Each number is 500 + 40 x the weight over its row's rms, rounded and kept within 0 to 999. Layers, rows and columns count from 0. Numbers have three digits each. The size before them is the row's rms in percent of the matrix's.

# down: layer 4 MLP down (transposed), 2560x640, rms 0.0318, rows 1703-1737, columns 128-255
# gate: layer 4 MLP gate, 2560x640, rms 0.0427, rows 1704-1738, columns 128-255
# up: layer 4 MLP up, 2560x640, rms 0.0428, rows 1704-1738, columns 128-255
down1703 100:469480453481460514536500500506568476592515531479519483506476494532564489489557533466485503546523505423492451572539488541541464546533561486544523491469498441437415487506504502529526513554519519484518493491563521430437535452508510457519501476549505541558462496578544493466483574557480466527490538565535479557505467397439474535538487470558441498495531490453445491486495496502471479467493
gate1704 097:476406524490543493494554501524525558501506379469489515493482480498482402438529470549517469480463491440481506493452539460564502492554465527439629496428525439501516463553490480522592492486483574496479540563480540484599504507538474492507454449518529500500521493555436482610539498503531458482460545512468519506448561436497505498459497505485511582502477499537513551535532496419573509491544
up1704 098:464532562576538458566482561499475465489500535533523498500476483542566492523529569584542473537432486449469510459507464551439537492475507528542522520551498530475544496494506509470531495507458470487576513514464507508507550572470459447521438490504441532530500443468499420496464554466408456532517523475444600412557400543499517526538548551522446455515540499470490503533534545509515515432406
down1704 098:533546497415498512459480477508506532441512410490440502478451498488539440504523574475534574483458578499530465502528509492519527527469485553475525481527480610502534486510545556534430521462487558473476512535444507562529459502497454449525448517511509516512507507460515394550411563543484463502531459479545579493501499489438468464472523471467423507547504426478493503475504456573514521452446
gate1705 099:523455456466523497512533495512501576549517491598515524470503506480566422452439464423546561456486597516475487563444593488552505537479550518425458468547429519493453520473464474468515482619552529462485511468531505553576492466475512495444564421382438551492483495488538486570466543500483462500417471543529521502476539485437530493460506501513475498475476459472414477538520469503530491466501
up1705 099:417499451516494510493448538523540539382467509480504565461492535442542488518497491459518564504465487502473497563467518543512595507440491542488502477437488480495527460509495462488528548502559521453499496559552496449577484532486482526458429478500455487510484515504547491510497491477476484545484487476543516495538558483531543414497534483484437432377573454500508507481466523502518429499580
down1705 101:486515532444468517493535448622530467459536496522458497568467523488530462468504422514532551525540552494501513470507554447440511553514498513466493476547497466537498520528551432469506476475509558499494389455452475520509533477414516512553526504453537454527479430437547562521567455431482461463590497537485547477466462552503544526507475520510479492397452476497520529488483521545504492489513
gate1706 101:527530438502447478502448540475429520493534500502546548521477484507490506474442521544521449496489483473504468487517528568545480516446544527518478482527567565559527475504526484468461477476543427430427508468544482499511538519490464553539473418526537532486506496438488461502476512490426428426498484496593471520473490485508507477515455484406549467459515463603580570512461481541536468506481
up1706 099:492510486467567513441484582512521529481467420468521484529466505554462409540495471490469475494515558511545465572532529474471416487449478501553463497479442523397551516548479516494579522535486484501522480502472525480513510478597508471511484480564501561450515456552527490520526534604602505600412496453466511458517487512491573480493458454446452475565414489449537459544478518581445475510475
down1706 100:527529537539499378506508558516602460433564414471524532451482565498481457491401536510445448515473535455484457483484535507548543507480522374512546530456540533557466533412450439478462512441547559501491520471527487546473463444461491446492467616500519474498484461508557477460503537468514510494510423500506539502493498492499531568540504535495503496497529452545468466451434475471488503471514
gate1707 102:527511417497462489495520459509519566462455407421501545543515477474443509444509467509493511488534453530484505489499431522527470436473488544499494571474563486471584479522475487457439479503513483556499521500496586468528465465474515549504463538529549485542510510477490576482449572471460477512455411482473539479518590471454430460533486462484501497498519502445474528520481548508521500529508
up1707 099:546470566509529498500467506467540457573522586540493521590492529559476577549565513584470432499530463518404496495439500527584514485547507624456489498523508550494600489509497484425448497552502433510452478567453523466455459524451499442454566458487543528440534476545506512488497490535515414539532566523485486530563554436500528519392460504487496442539524487431506520487498458425507473487492
down1707 099:521494425504525474418522501476481405478474469495515457438436513500433497475511465500502471537470531474555455523515493529521539462473492439526503414449494515476492542526477416540487538555477500484447450551450560407476472531443547615507401485488518496470457548456454533520494583490477510476529488530445480412499520507505508508449543438499524502493504478494435508528406521470486457472505
gate1708 104:547508549505543501497493503504472488519459480533517488473476534507490571518501482520505428477498499550513433495523439452510496531575498503484497546460474471548509518461504529489532557560455529491564524508553553504504537487507485478487443514554454473501473511553500521500518455574406520547480498505536431479481573534510421468539455533506515485446456468434511517489417559578496549603507
up1708 103:496462488448445490514465573536458487513552544501492496569443443514486473483539457483487519558452442493455482497533530452484482519501473498566510525566527473488552466531532505514512501492581452559482540464559532449457536445528512428489525504495494561483479418515391462480579464512528536450435524500459586534480590505526481463408452553519477514415479501443493488561535522464533467558493
down1708 100:450525472491506517490524499496551482502445508485502513492534470469532477506465512554522453550461558509570478577487516561505486556463468503509522504434460486503446423535532496554553505548500508553448527485567491532507503449475559491478514522428475462499473489499542483542456505499478459499490548494468469472509543544537526490573531472532416470572453486452533499518462542510500530470496
gate1709 098:397561489516476534444496511525460541484484466471507494485480506496445544456503584488464465555501491540558524469543437457538510510434497539462454525498527515561568435554454432470523462517493518516491567496513540506539559506445474566550467499431484502483567518546500480506504473562498524470469458446479486527443497465445497578509539524534401508519511471480442456490532535522519482490524
up1709 097:478552483498496485474443506526464395587445509560495541543437468465466559536537481551537493432471472515489507560423496494451500510521544467529562439436482484509471483515517583498477481420496514480521509630490497571453462491464483493476540514445503439550460522527478546568492529567476445506549467576517471400503559499503583518456499524501506577422522496580547511475462548474410522498456
down1709 103:556547481550466427520569538587489496526518486473483399509546492490511529544493428499568517526539453486541474532458444479486472498478561479518482438440541506534553497477546552442496495499542575503590547496490504561468536516484551446506418504518553462500406562495480468500492500496528482569508541540431527467524510467469522553537523503544476521464449488425466586536521529459529437478484
gate1710 098:569524487499483520491540534523486485491470539514480514499450479446488483475481461545536565450530526497477504392439507506484499477510519491422515556494499516473405485545483541546527496432547439560490520513528447443492480545544558577511487520440468521455567433472554431534568494477540523462451490524519500575510524512482514484479510500420486508552440484487520528543460552485502488488493
up1710 097:503418522401523467447446516536512485486471457522522571455514482491517450530473523504506470494534549481552471455534541545449469550492535466486491563502470473525561565470538482468527559474509538465558473486532517457446548537529488444457533540353501522561471466496561508459500493532545533485441426529509525458540550513511474482481560473488498460547584491498507506526499535515522486489466
down1710 100:504502509441476496547517455470524515440451453529488568574505519513501515538535500535516461457561647517517439532460504546598495503559462480490494448510559404547469478524489487528525513504511553465418513462488490528557518525457590569427507533439553529516470416503546529529505497481479482525511510485512563463532434479525565488523518419550490477553501468447474486475472513503478514503476
gate1711 099:518489454530535461413596487434445524530505430478521524520551518508492530542495433465511493473492520478545485489483439465573488426409454544528484573521498462481487527538585503602484523460482497506511502495502495505515561533511539495492405545489494429483488512560478481476452457541501464535484554511430484530541527463511518560534531438499526451568496535454423481548497570442479503534550
up1711 097:433488519476519519482511459480502492520470573502574498470498478525568446462553543511449516474507513500540551488535514527403542523491612530514539506478571557492504478462406486440517464537424454524525420481521477407487355451438436432526449463496454550506517469515494496565572541549472491477506518498505541494512463503480397494570498516585561494474482485530484445472474547546559524518504
down1711 101:534552510455582520540508504507517553529507614545543482432530523558494443454535512472487439552544500523504550499501473580430550538444483526461448510507476540430475490526536531492471505479537566550504476548519474511488423504526427503558480440550573458474493501460476469505485489533517523528451473503461534518522467556427426544557503506559464493467495520592444454494477430530371524467486
gate1712 101:525426485472516444541428435522484489493500476510504491467467547512517579512504501522541508501493634469546434507469566499447533508505544460453478525567491503461489484431509472502516467490561460546522482470503531571460481521508461458507447456483522471524542473477491548522476589479578419487464452471508557441557555513454476486483495484642510533489516492517527605551546588473529464517461
up1712 099:548492558509491436524496516494557527435486513548464495513499470529565502535466529487469491513544473450557490523496438498515481453496468490448501456560531445489498532512540524542536506572494543540469477486408463513420500491469447494498465528528544552565538415502470475483509441491607546511469575527491479458491550507506488521441455475507505442469499449493472495462548512393532435503497
down1712 104:521533489509501443496521539503571535412539491470528440538587491524455551500485486558491526551561469482469548491480511587485581490493493480584504462528441611545526476490466446505490510464491572453460509521516469573523485459504513613525521466486540468479395476466444496472490507497493537546484492509496528493554513493531485478478479574484512486460552511499591469544553499447480500537492
gate1713 106:528546504519503514509500486481352458503546479489527494469504469580470469486437501510462482484517503543531560493449513450476506460480503549478527477479500456445513492519448416512479475557483575515486478547468521479538511472494562508478511552483470507477556572471553432518487488512518476508550458433495570473484459553497526548553494536502448509536515548534475476499500537560469484551501
up1713 099:560569492513522550442448513502542482445543506493492497529536457516422540463499381523479449512517495436504525492497444527553464503525503517548570514506449457554526521516490548483467448502523480511486508518444542531529455541472411503490603519497548479444483444566565501498477503519512508511456520455455488526515497509480506470501537474506467521490479505531496521465455494542482535476542
down1713 103:451516460525480463515481498484496453515548451506487445443479550420460501479493508513426517509559485459534482502517501510505529510469525567511603502469500508494505546465518433516429482559542457479548431559450578377526474548466543460471505575537458467530530452525420496491485491459465517531477506541489494489537469517471528504482478516530504582500449511474480424518544508523475441501422
gate1714 105:524507511498470490553512546453444509541584470506541498551457551494490538463532531467584485459527492454492514482518511556472510473498480522529487448503485490499536479465544479549473504520561475564476540453526501413506488511452507515582485516469546453524500591487542505549484593477552475508548533511527454439517543540533504530467474522476534507426505517476546534474484568474502493511461
up1714 099:511542478536525412530508491466558507470517458494568502453484504493515571549446482560522486470523513433458506594510563449522489509475521547525551509553464496527437510456515445476500554502487484485566492462515553538429458431574533499519558473538431563482556529504444460567462462523478512438444485477484499572478403527545477462530461427450466491454519481471509499447475525576519592450566
down1714 101:582497487453550436472501552458513576463474443504451484533528529440451587533499529516495499497473524479500518448526563508499509451477492469488559525490445558492573533504440490448445526515458584492489495514500445464495502563508491531508537526557473506463466563528430391454527464509461494475474451530566471555463459549473504516503452508519447444477427491470535487493447498461515594507484
gate1715 101:476464442486509475474515502503474420494576545494515572486628470587471477467558469500505432498528551545497505480473456446570510550434446444512585546461558512504606501483570557519510437487481541383506432413493526504540474553506486483446527485461395478501571505470420511539495445526495497509493495533514512550472477454474556468441498470448519536522470530465487493493521605519446433499423
up1715 099:560442483486594421479520496503540572517547560530442483574437433475523491415480478512518534419428441492494530468484481449532524523516523549460506435544416525595471519511532538515509491440508554454523540568542497504532570547491508491498430419463480473516457532470486501517531463437462472450544505433494520500542506492439468518526520437484418473523534540476508502486466533574521464436490
down1715 101:516515501426507556528450496440495455489452494498496512495525504545461488485513448548519528502487482537542495526521440445498557507512521525484472452466524475489469515484498566519440527527555507576491478489494532465541535518493435481519497489504495542461509538554558507460497502477438515497503479591437561520553454550526474452549540518538544500519538482525517479475471401452528492535534
gate1716 095:468454467518469469498474533438490470521468505476453474535507514497496491590553539495498518431526417538495441524489455509485502489568486509534444567512469491518462509460464512510500462464417510502477498492544509513526475520500454538481467533459518536499497464554504512509478427483495444491489560472579373491552427499550549603448516515486535502469461531505468483467516514457586508450527
up1716 092:448497416580460525522599445453455466493421457445553517521450468473484468454491527573524465568527421463494492511450533475512529522506468496417459528474478510435441511569476537516450588456490524494525498523475466562538505526569494475502528515438490519487526494610523493488518441523468492459479517509496524504480436512521497494471459504413531514559578476505502474491498551531468529514504
down1716 099:467470524418504530505488503538519590484491520485499511521422440508536548482496487519487506435519511555491515444487469481511557518521495465504440431479475483464505485512582495478505497489473453487495551506503490519490587532520475508481499378469524528470476487511535534555455400445528480557562503519530488481475506458594462495511523496468487477507563502528523545556467457524540562492525
gate1717 099:552456464476533456490448474514414489493532533540527459487540506457476456483515591513427493485461489523468456503426488451537505489511504463463537527502454607508506445544512462466515498490536467473494534509471461512535431498565467542446512433513536461555494496498554509531474427502433550518483503536492477549444489556484497575526502478494521533559530501530509512475542417524532512500485
up1717 102:442471545525523426472453476530558460542448536480512483571524489590509530532437543587508450456534536627440467580444435531455457486516545517520501505451547483476507493432555522549495506595444456493537538457551584527490515493489550481512491509482430378495456558435447462474579526571486516531559503507470528492517530569574509508521545436535488478524416493442461588504474483461534436478504
down1717 096:432475437505567539559449524460467503531477568485567459495503585497528574540520504480429502468398416499440474453511505465511518466480518486518491501416517514536517482480536467523558476520484464496536496503424542538564448502544581556538515422510522364475475520539496541517537519523487500480495491481468490515454483548516460504502471497543492524442495584598444470540501614558453531437528
gate1718 100:485514486537440553498554528382521546514520562423501518497531509504480528484468443511478489503511495438583557550450566542494551446490469408484529514501505531506461518549512502503519551539491551525468504485448491545455464562573516501554531517479517440489503496441438533547536493531441491477459415466616512497469524420452427483470498489574521506452441563493479569503472498542523454528537
up1718 096:513512436488483567519519479510514490555478526507463511521505500445464522476474503548538432418498505428514494541515517479503434524450573450501548511550498483501455503554477522524501574475542538531446467481523525510558495519398520458468544468511488506536460528507501490534506466532453505414527469532482452497540420466468549426438520462512533506510471513465554483465502534513462457498456
down1718 098:531458495506450532535508460550499586471527521518511501521469461459552533519550522571470527470501488465432462473455537447534523487516511525400444520511554535502514503520524506518568497511455464465473502483523491486531524464468559407507477521475401464477497461526470458472434507481517516510552478497525529478622522400484480515532518481509551538504511465620485523491515477458524483522532
gate1719 099:538544572513574437569492476527510466483519492493503508488509478450492549437527519579540461526416479510505541497493481496611516489431533530482557550456565458552521576538404473529508476509580527474578474510492456487474520524457544485511555513443466516506504484503491418535533432518493527466538583431469457554446518505441474530565529524550563512509407429534506536469455513533443458385509
up1719 103:474516538463490492468548489442581420542443517506498537485509460515417449515523534560466602524491476540491558503489494527523575456420493522498502453548466497477462527540452513493519490517412462523580492486493532556462427434479475508539496529558471440519512487459479581437483456463563483484482526480484506560507524516505537460449476478536483516556475497534572493529553486439490566525466
down1719 104:487442476471464465525465476448612550529475447518532502476515502544512496458534476566501478469483517520542571445448438509502508490558467490471450496534477439495556506635559566447433441491451504481536500484497525467429507415484478428513450512490438467542495482519442528454585525533505347458460511447529531550467501502494529491509528483540436502506527527514550536568463493517489527502552
gate1720 100:528501458509492421546575444538473457522487478473520487514549460510602477545516531542570485509513478469456550453498522550420463525588488569415504566435491568542526445528488448539481534459432529533525540514538524507449457520476469473433499526446468511528461495494475495474482498447371510462530433556461452515494557494513506544509556464438479530486513448405480472491514449549496519465533
up1720 100:492478519432368490518470513510476541453428484511466516512516465511535497508447454504494489501489513565537433500492544434450543455517480511517473481490474474559454473514435537482451431494561432474471490549544463519397504458505553471473551495569458500482620526503482485459547489430550557514488502468480477531492434520480415565478520518475478545608523483494499483498462475534432513501496
down1720 100:470492444443523507474512461549523501444503571441505528548537490469500518495445520509495532486536504473505484511463548492499505470530487523449456424560529432441501451493507534509504557473466506462522467505470469488442495517495537417497477500449544494518493441531446504512507491501496524512535485518538537502512511565520560479525521474532474453476516467492520504502533569519473574507503
gate1721 096:532500504486428507471414477437449506514472476408533451490514511531517469501450535445473514475464527437434480469486574495532502540543465505484518411497490520483502512431443500412443534451480492523507474511518496502511515539521491401473483537461564497556549490592545504464471461494486393574581406526568499446512510429484488541526524466513468471513495454493471538456532527524516529481429
up1721 098:443550485500474548477498506542559500504478523513529485504579510462530439474468545454531572542499584561505530490501404408555508551520476551538515511458542484516511463511492514522530486492441484473565486533460565472496475451554487500582433464479455492481469455576447536474546526427554534515530571495504575493467450532430504500511486535504463443578445544498544573499512500469453537490495
down1721 098:505548510456540475498510571543518449475502471459517541482508469506511511482482488526489474473486496547490531474522472415573446545509528466566542492565551564565468511492442534598433538441491467518481515476514539530515472444474481486489495467469436511471488425532481552500466554598544515554500494524525526588486469440577486518464535529507478552431431503496466513455485476503528495517471
gate1722 104:489491588524526423506450458478475587464446458521481498553475535507501391491504539541485538497462557476472549532453402574445515541553493487482516477468470498467513436456505481503468501506485543522491480426527550526487535460455485549548531458473506508542494463497423523532502505542476502581492545515543516469527481491477490490539476541444521510530529501485496528507473510531493513445397
up1722 104:491405549598497421513459559535461548341478593491487428507534491508454572520540460507526546517487526496467472591500560511457480487534520443510495500538489494490463499475426520502503518494466444555486460518505489463488487445492467514481507498530479518489463543540505525467474521479491540575597514540518497513545618452494444542500537496506511531511546522497524507475492462512596500530500
down1722 103:463529539507526495599524499549513459498480467516503486536494397591491497478502450586485493520429479515455511584454525508520496560473489514548449474502425493464507555559486523536485524520477505503525446460415507489437556566550482528563488509468545468515530542498491494508481476505505430563515505409480525510431446418536500452486498494515486458539495490506547536387426569507571483465476
gate1723 109:483428498507432429447453449463515433557533507523514544453416500487429505519519505516440532556529510567528514504448461529432546408453470530495497427581450505514512527485519477490480447580499572478507554528529479532432470488482499434472417518539519515504512499500527497459558517509494451501508533527522520493503562521411489453546484538530513459472465450523515472490483420570511565549556
up1723 105:485489539496471402477504522483470421464474474513483461561499484524486574421493516520469475516573548597535484528533533492448525392479488585443476518463434512500515491483464533483436468542538475558429499517511504510522476456452503444521480464456426565477539512574504532477574501505477584444412505496549437388537515498512528470541474419585484496409474456495554524480459438504435506512456
down1723 100:532535472459548487501481511539509441581534434540499408474448558492421528560496492483537475436438545469542520452528544573477444580532548508428513532517577478470490467533478449524526572482506542499529570526534457480541551542512459542521552511476497580503480430493560510482479469550441490587450488466458522548464503527501525494499545497513509436528472520484528465502462544532552500502477
gate1724 100:518536464499523588473476498518503467457530529514457603521462523469596584414490524414513512518474494482538473506453479510520530464528381469510516602516490478522543517444520469458533491538522555511566509442522586457477489512456507507552454435499558467416532526456452491491489445508547530471493457540550358483519520478510485517480523438496492493500495505546524515518459432461464461487596
up1724 099:542479531419462468486547443520494499510417495439540511528433505502461549476509468482452509535487523544521449446436514417468551496398451479547536472448569553488426516410490383489485536526576527469544432489507481525474515495485486542540509490458484449489429464510561447475489541512452474562425533448490521446517482511514483500516480505525553475528501545469471477485488504483479561494496
down1724 098:540493488497532405522509503482476520536513463519508516554486486544468495557459496517573406503500585485529416457426471537502479450422529477504519448501475450528470419504447526505463515465512483503557478459536500490554414511567435531539498503533519547533500446496472518445504445504514424481476445516505512498472471525507543493546469567488448521546573561464490521505469519538515554465550
gate1725 096:481532475527468527505559464569474484497470434491439469565464498487496488473558509499531471460489526503494599443576428553584499451575526418488523515491509504468476506519502476551573482579508477519489455488495521580507553451520487447487512555560505499458480515456511474499460525523528529458508465544539540477507442471469510463490453455554456577525499509501489509477513499500502524510489
up1725 097:544493438466503535498412501476472510531512490506574490548469501486478504528514481551603493520535496485502529571509542451477490540507548554557502482530578482501497518485469473490531438457538565454508533449485508496536474482534562560548515493443524521478476584561478535437507477543459497577487480441459473505498502520508541500579501505547577495537412480460537548489468539430480471490535
down1725 098:530519579497471536447572456583501540485448458512427521443514597531473558492500487479457508476540544548428561520486555496512509484495512503425507487440525530562517509477565556504437464535424509492476458481524556476494529515570496555477562616495509483467417520457548478507413513498486509509546471528512567474520618423540469523512490541513466469516477566485509528507558487497463539486432
gate1726 097:468489507545516437429466515521480497490570522487483495531439559582479502540506553530551523507471523499440476490426549443457461506557476502445588455559508557498477509473387487449559483483531490446528589552470561579431532417513554497498514499485488512539471492461467474477533503560488450507550569501470442447487444419519464465525385456456474513519540495451533489511523499430515530552445
up1726 096:470470533492496569536533521481492502465520491469548471551500503486454475541491502424522496518464570551525553520565578541535522552488489461527528564540456468537548468435541567505534476495466508489487540451505493476491443483507489507518541583531532500468475522613457584563522449479491541469460476475493492476546461494446491465447448520504565471517506434472457450464523474588459523462507
down1726 098:496532520476460514597518497449465508525585589554504539426496577609491496473476490467521517466530520499613503520455501456496449514526507475506513527411535482497446487525549525480481494425460491511548461478514465527427507583522556459459473503513536558473495496460515520501517455508515465545540502515514552533536583505472511535539477524529529484534511504488439562546436525503510482497461
gate1727 096:506577560490512492494476556460551487521512506491530521466488488472497473477449494465487507537524466526465454501473461511500431468450555569581575524502540403544464502580400404495514415517504496513476519494459512436487498393559451477565519554506519553568540489513549503561506503498531491477486503518561435490558519477496469502536473518470389418556564514517493517531519427521465491511459
up1727 100:506487565503500458590502507492515490512509496572535550573477595495500496578570476525487466568550454534524501546530482515552480545528574500562543594484533545491539448425473403458512474544551521477455444466496522487462460478519505503465504456507495511576535492507421561529483500468522529509456584412500537553514499568532494545527547411496512511464546499489531531530547477485532508465541
down1727 102:448525519529561527528520506521495543512487527473522458438410567484497504597451454478501615560558620512519485471529479516416541483554536500522518530469445464525544533528439495471489552532477446458553528465539447521520504504539487567494525441467479542552529531446516431482443517467500498526524554480489439509475439467541481458552488466504422452489505429474520482546560435476492425529407
gate1728 092:510506519429573540514499498500562408552529527541474510445445578415528486471548484435522488422412452491426532436467469520483464539459461366451493488527542444451493555601528440514521520449484481499472551409483522467505487505423543503517439420457459446464442432400551498469538531541533538473516432504470469634466520499560522478503517495586447533538481433489478516523581481441491496517487
up1728 093:608408522486549529530545469475525472533529606544495496440501528434520458471419530517522523533445514473470428424537509513481500573435515489525609516442473550565518585475503501526516436511551476500484562490504467494501501539569542501481522448488580551461483485535457480523544483500516535530540423502500470456453512547454535461568483471499473504465459471451443518586529502520468515497514
down1728 096:486487534479517455495499496540533539535447471397544481536519543481494542490484456557525514489453596521518503476540508505547462539479502585450520488515466538464491414495435477477427461461511393501456457482490486443484434526529476463481507506536453413499455519583488477521462501517483451482521542452470525506578460553453532482527489491513526479466522450554516486502506564515423488538481
gate1729 103:560450484495515575544538521509481532472509459465560499511477589440534555427455437508500527510538432478528521599453521481513471486526475514518489471525512465576517482495528501552474485535461472474454502526460522515446525521453505490522506553523510511483473499560487506591515523537496500512533472486508524478515398482551577462557511486463453497514455480525557449509527492482531474518493
up1729 102:422516534479431603517487452592628504563514545395450492466471423516512475558484467505566557486388483524500504545531454470551519438503555536505533502506502471474468474550456530522531462471482479542486503525564470487475529557512512449439441479462558494467551470538544522471506560559503489485527518534418528462427534517428525561494539363481534594462501447401469499424478538557491573520493
down1729 104:460540515448466465514554496431481514520481456589512467467526537507514434579485534447477534481488452464510558483536522533537443524492472450444497468492454529493530538443496428460532475486502470527506549507497574526472442563500480553523509482478606424527510531588523500527476446498523460476455449474494476539482523471468485537479569512523413503398492488445465543473568484505524520492509
gate1730 097:514534485546502539526521436478492477469504395488472497535534526432526534481542496346522533472459519488497525487553499481489534548502410545469425499456510526562482524550473489568453543532503485483457513427522500594477494574453552524555479520543454574552535507474490541521520509514504452486509460582486520461589470437496514545488606566474495546484478485410542569590507499490508435467460
up1730 097:563446544544516500485486524524463507518500524418501542459536504510566457528452562472523479471512531488634527480500571473449488451459409456535526483480517472555496490551492486522557508464491544479530499512440510482477446436490437489568533487454561468485497455507571483496500446493531420508481568517533512499566505494517499594506486586518497463477465514415482516506503539461499521479491
down1730 096:531456508480600584558514527489539478510466539498455579446459467510590462571527505413482541499535483573514488552538485542390494510431447569440540431535560533491470554514438585494487449441547464527550548471500487542442539546488483551439500421480539513456486484493499397564537434536453512498447528441496456510449500378399468545455517513497520451515501558511476503517487458548473477445517
gate1731 095:524480451443437483513573524543592515546520531540496499569541458487535463478524542505473483548510472504516525449495508457539472563510482530519508483502507469552519504493481564478478572553483513494526453469542555520480459557529561467514460449456507552558465506509490465504478530555569532470483582512565464485441507544523420506480452490475533502465517465575508504419547487427485386540572
up1731 098:563572510554555427492446461524516441563497491491500527492501527536537519489480487542473472503462537427484525505429600519500509522456480460479495502486491486510526516446527514510484488419521542483478439521508464475464543496529413345465496524498572499530495470514542532512461513482473530490512480486493442527479477579471473488481586533493458525479469439490549546433514503507475476597547
down1731 100:434485489506475502515540470457531554478439543518516465515494517463538588477502494451486434526488509476494518404476533500484495477478465522568586589475524503474498524488532486486519461434465485498557473515559510515489503508550529530546516500503530518466524512503536448465423463451399451517494407464555450467528497455469490542550563547542494536530547508541517537472458488527536498487537
gate1732 103:525451495468424475507497568444490473485438498498439470492498461473520486528440489537446483500534489478528467483551484520532443538536562466537536511532502485497481486506454498501499500475541549482455487510544521511529571510454547544482435575517451495498443557557516514499534498499515505546480593548483479556522524530478492544469543505569623494534522479525540477481565496498514495489535
up1732 098:548494567437517567562555470471506447501555543490492531513504488469424470496532451506559495532448453489526538472504469435512477436446515486495511498479569536562455482454493378577502499501520522608487529459534475526558490511468521484494464460448468433447481511595540519504506446500483465495506504500477511488431560446540485419567524522460448475550563521533548508556494511452491542542520
down1732 099:503476439445570483501552536491500534471467449512464494535454497473509461501522457483461494450430479466538549475539530478555518540522566531465461499414536559569518466531546505508452536534489527422464497507571436449442528534447440496586500566524451508587508578529451518511560425487491444454496530413516462517469496513553587520489497484504522498499462545498483576560504544499453452509474
gate1733 101:539449481462461462537446526541571482547516507520498456488489558495435418613458477535475569538502450487527475485494480526484525537544527508478515481580479450445471506526468454465440481548522577472532513527512462470530492566558555424522449459496495499456523507462433494492479556416531486480505460480496585469449558543519576486562535506538470503519501574451527540433540554519592626503476
up1733 099:502510492492490429562516546519544509503489494503483526472478498509428481528475450437555504471585444440494532500528428427464504512483497500496521540504528575557542504510427511465451526545512478492456498502540457477474494473504486520505521485493484540420535489480419520566456594481573481450428431568486446476483524549466455405490510528521547446454487547532460487460526553427495465450475
down1733 097:569538461444512510449455508518551488575448535470544596557515503529520472484503536537504477436467519456490499470486449547475485518559477486438382419480533462552538461518503524501536470478517448507522557451475513571566523455470439546470524468515505523470446517491479494444533545472467636453543587509476480449473487559462495526506470540515567521531481495496524510513519546578471507538416
gate1734 097:528500584528439430490503523585438480483499531492535515505526483532469582528453499533477454463494484451520463513506414446475514484531483554433534519494562496435534570527531537534534532447490507552423496494500482550445504543493483555513450517485573495505550550434477550466461578529509495508505506525458506518478574505468468427531492527507431465536536536529498560452564594533389491470503
up1734 099:470485495500470525508524431504606504510529464474483530472491485516572525492462461529570453509522580480480560451526525556412491451484502433515486519494509511541480507451507524541509529518471491458467480510549464498499555395540525481477474465500541497493517492501563462445446458505517507522482457522600534568572479490500530495604467532515486402618478516527520499501493530419456511569509
down1734 097:495594496516513498376467504534456491543516557556485494496502519495435477525437500497557461491486472463441482510494485527485514564504485448595432546496587496468497565462468494523367468515584491445509527457487562522387396562472446527589489446537518510512607566566487489474546499488487519599486454569533501538478454465531518516503558483519510473507562444518499497552509474487456541492463
gate1735 105:538501528475539445493551496454474487503421530549511552482530544503561448474488521439482457444506458525526505546515533493480531530428437501535556482463566533463483504525493484502461508430544531525457515460558459438572511493442447472512552517431522417468438564474539481499509481457475467544546529475524444534505480393504529484523453517511510460519482521525499513464590488547466513437482
up1735 103:525497519530612510523512576502526545505508442539523564521470531458571489522530540447553493446593440561557499547518430544464496499503507484458562460492544528547426512440483486536492503413529441512525454554512552489474500495475520553515497507427538457492456556539492470482477498481486477479448488536545535487466581459503516548498529495466505458471412519429524551485517557416588472466499
down1735 107:570445484523491477487516549560545436443537482522515473563530497467517536456474437451585504410477526522509466541487541461468524509531519460579548460538571549480475507539472563513398472373510475466518485570523499494514467484442475522520586511453510487467403568506528480467478536491480497505482432393516557577498516520560521536538482437536503522489483514503511516489545537514534589485478
gate1736 104:497541503556459551455534426464519493480566466529483525502493525524456534462531474466498452483531554436465510479461512472462453561472438532636499567421545453485509523480498527499504556531524521509507460484529485491488515537482515494498509431517530431489529551419494469512541500494599500484470503506493547493521501466509563458524530552521499486534460532507520420504451486502457421559497
up1736 100:494507473498470372511534479475444521495536492538539546487524479513524610457525518419519518484553509471502544496480465490525526482491497491528404579487547489584566552502481539440514548452517460495515525469532527502431486521536515468482478434475507502506466512487523461439504512454413545454532615502485522471534542459494454476508543466495448503511491459460537446520447430471471455499457
down1736 102:463548483456459548490468465509491497424546448405457515518507524543457617526497530489452508547579568492520564524496474529465503500474473548566434479487527578507465559495468512526500526548460549498451532519449450517465472441506482534459473503496513526528491473476427458509482474449468400544544439460521485482458582461540501454477542525498453467512525468529528515448469504510454491465435
gate1737 099:428535503464506478435475475484509556542470459443481486521476514551528546460486503472516516494463548448514499540504500492509405415564449577487571656456503554552496503517475488522494470519566558466503500512515485511591524419424406426507473474459467385487557557548522487476464462386541508462554495465625466490466460480495492509497506447487544545485571484492511511499399515505543506518542
up1737 097:510534478406502486530553473424475471545467489520465477496503602437443526444515468510534500455576468492523485579507529429445497555549469549517545502484539526519495481443474536529413574490452516535502452544522537416471520514417451501528480459437501465482496549552512480586454581422555478453491516588508495492543503505524535540463455476528554642513557529478535552540480498506485478550502
down1737 100:464431566548481473461459540473424537586485477483522552475490445556571534505503472509521501461398580509517604434460460568495543461485489502515567454492402517447493519508576552519493525547483404511466526527533451504545430518521507488556462514473452568493512455484454560449530439483422503519516475486510461489478534602503610568516428551467477481493525514443517559545473492456462435545488
gate1738 099:462507492538414516505449454542525532524477483460421456475544531527556528526477454475542535543480513514548507410456548518482544497501502484602514515480475468534508554505471527488568477538554540453528463482504458412511523539486564528542466395507467521441451564500442538455498485558476438527457464484479585424521485484526526506546462421539526431536578562488597512544577502525512532513523
up1738 097:482548499509567515479531442540543510613535576531511476517484578510617491473519515453566475510518510500484543452434469494501520456487459496543486497461501384513509491518547485485498447537528495498526465503518504510538544508531524605457513452472503522455467477479511465444548478497517476497460425530463524527486509534516514491500529471492586514393565438506452495502512446522555482440523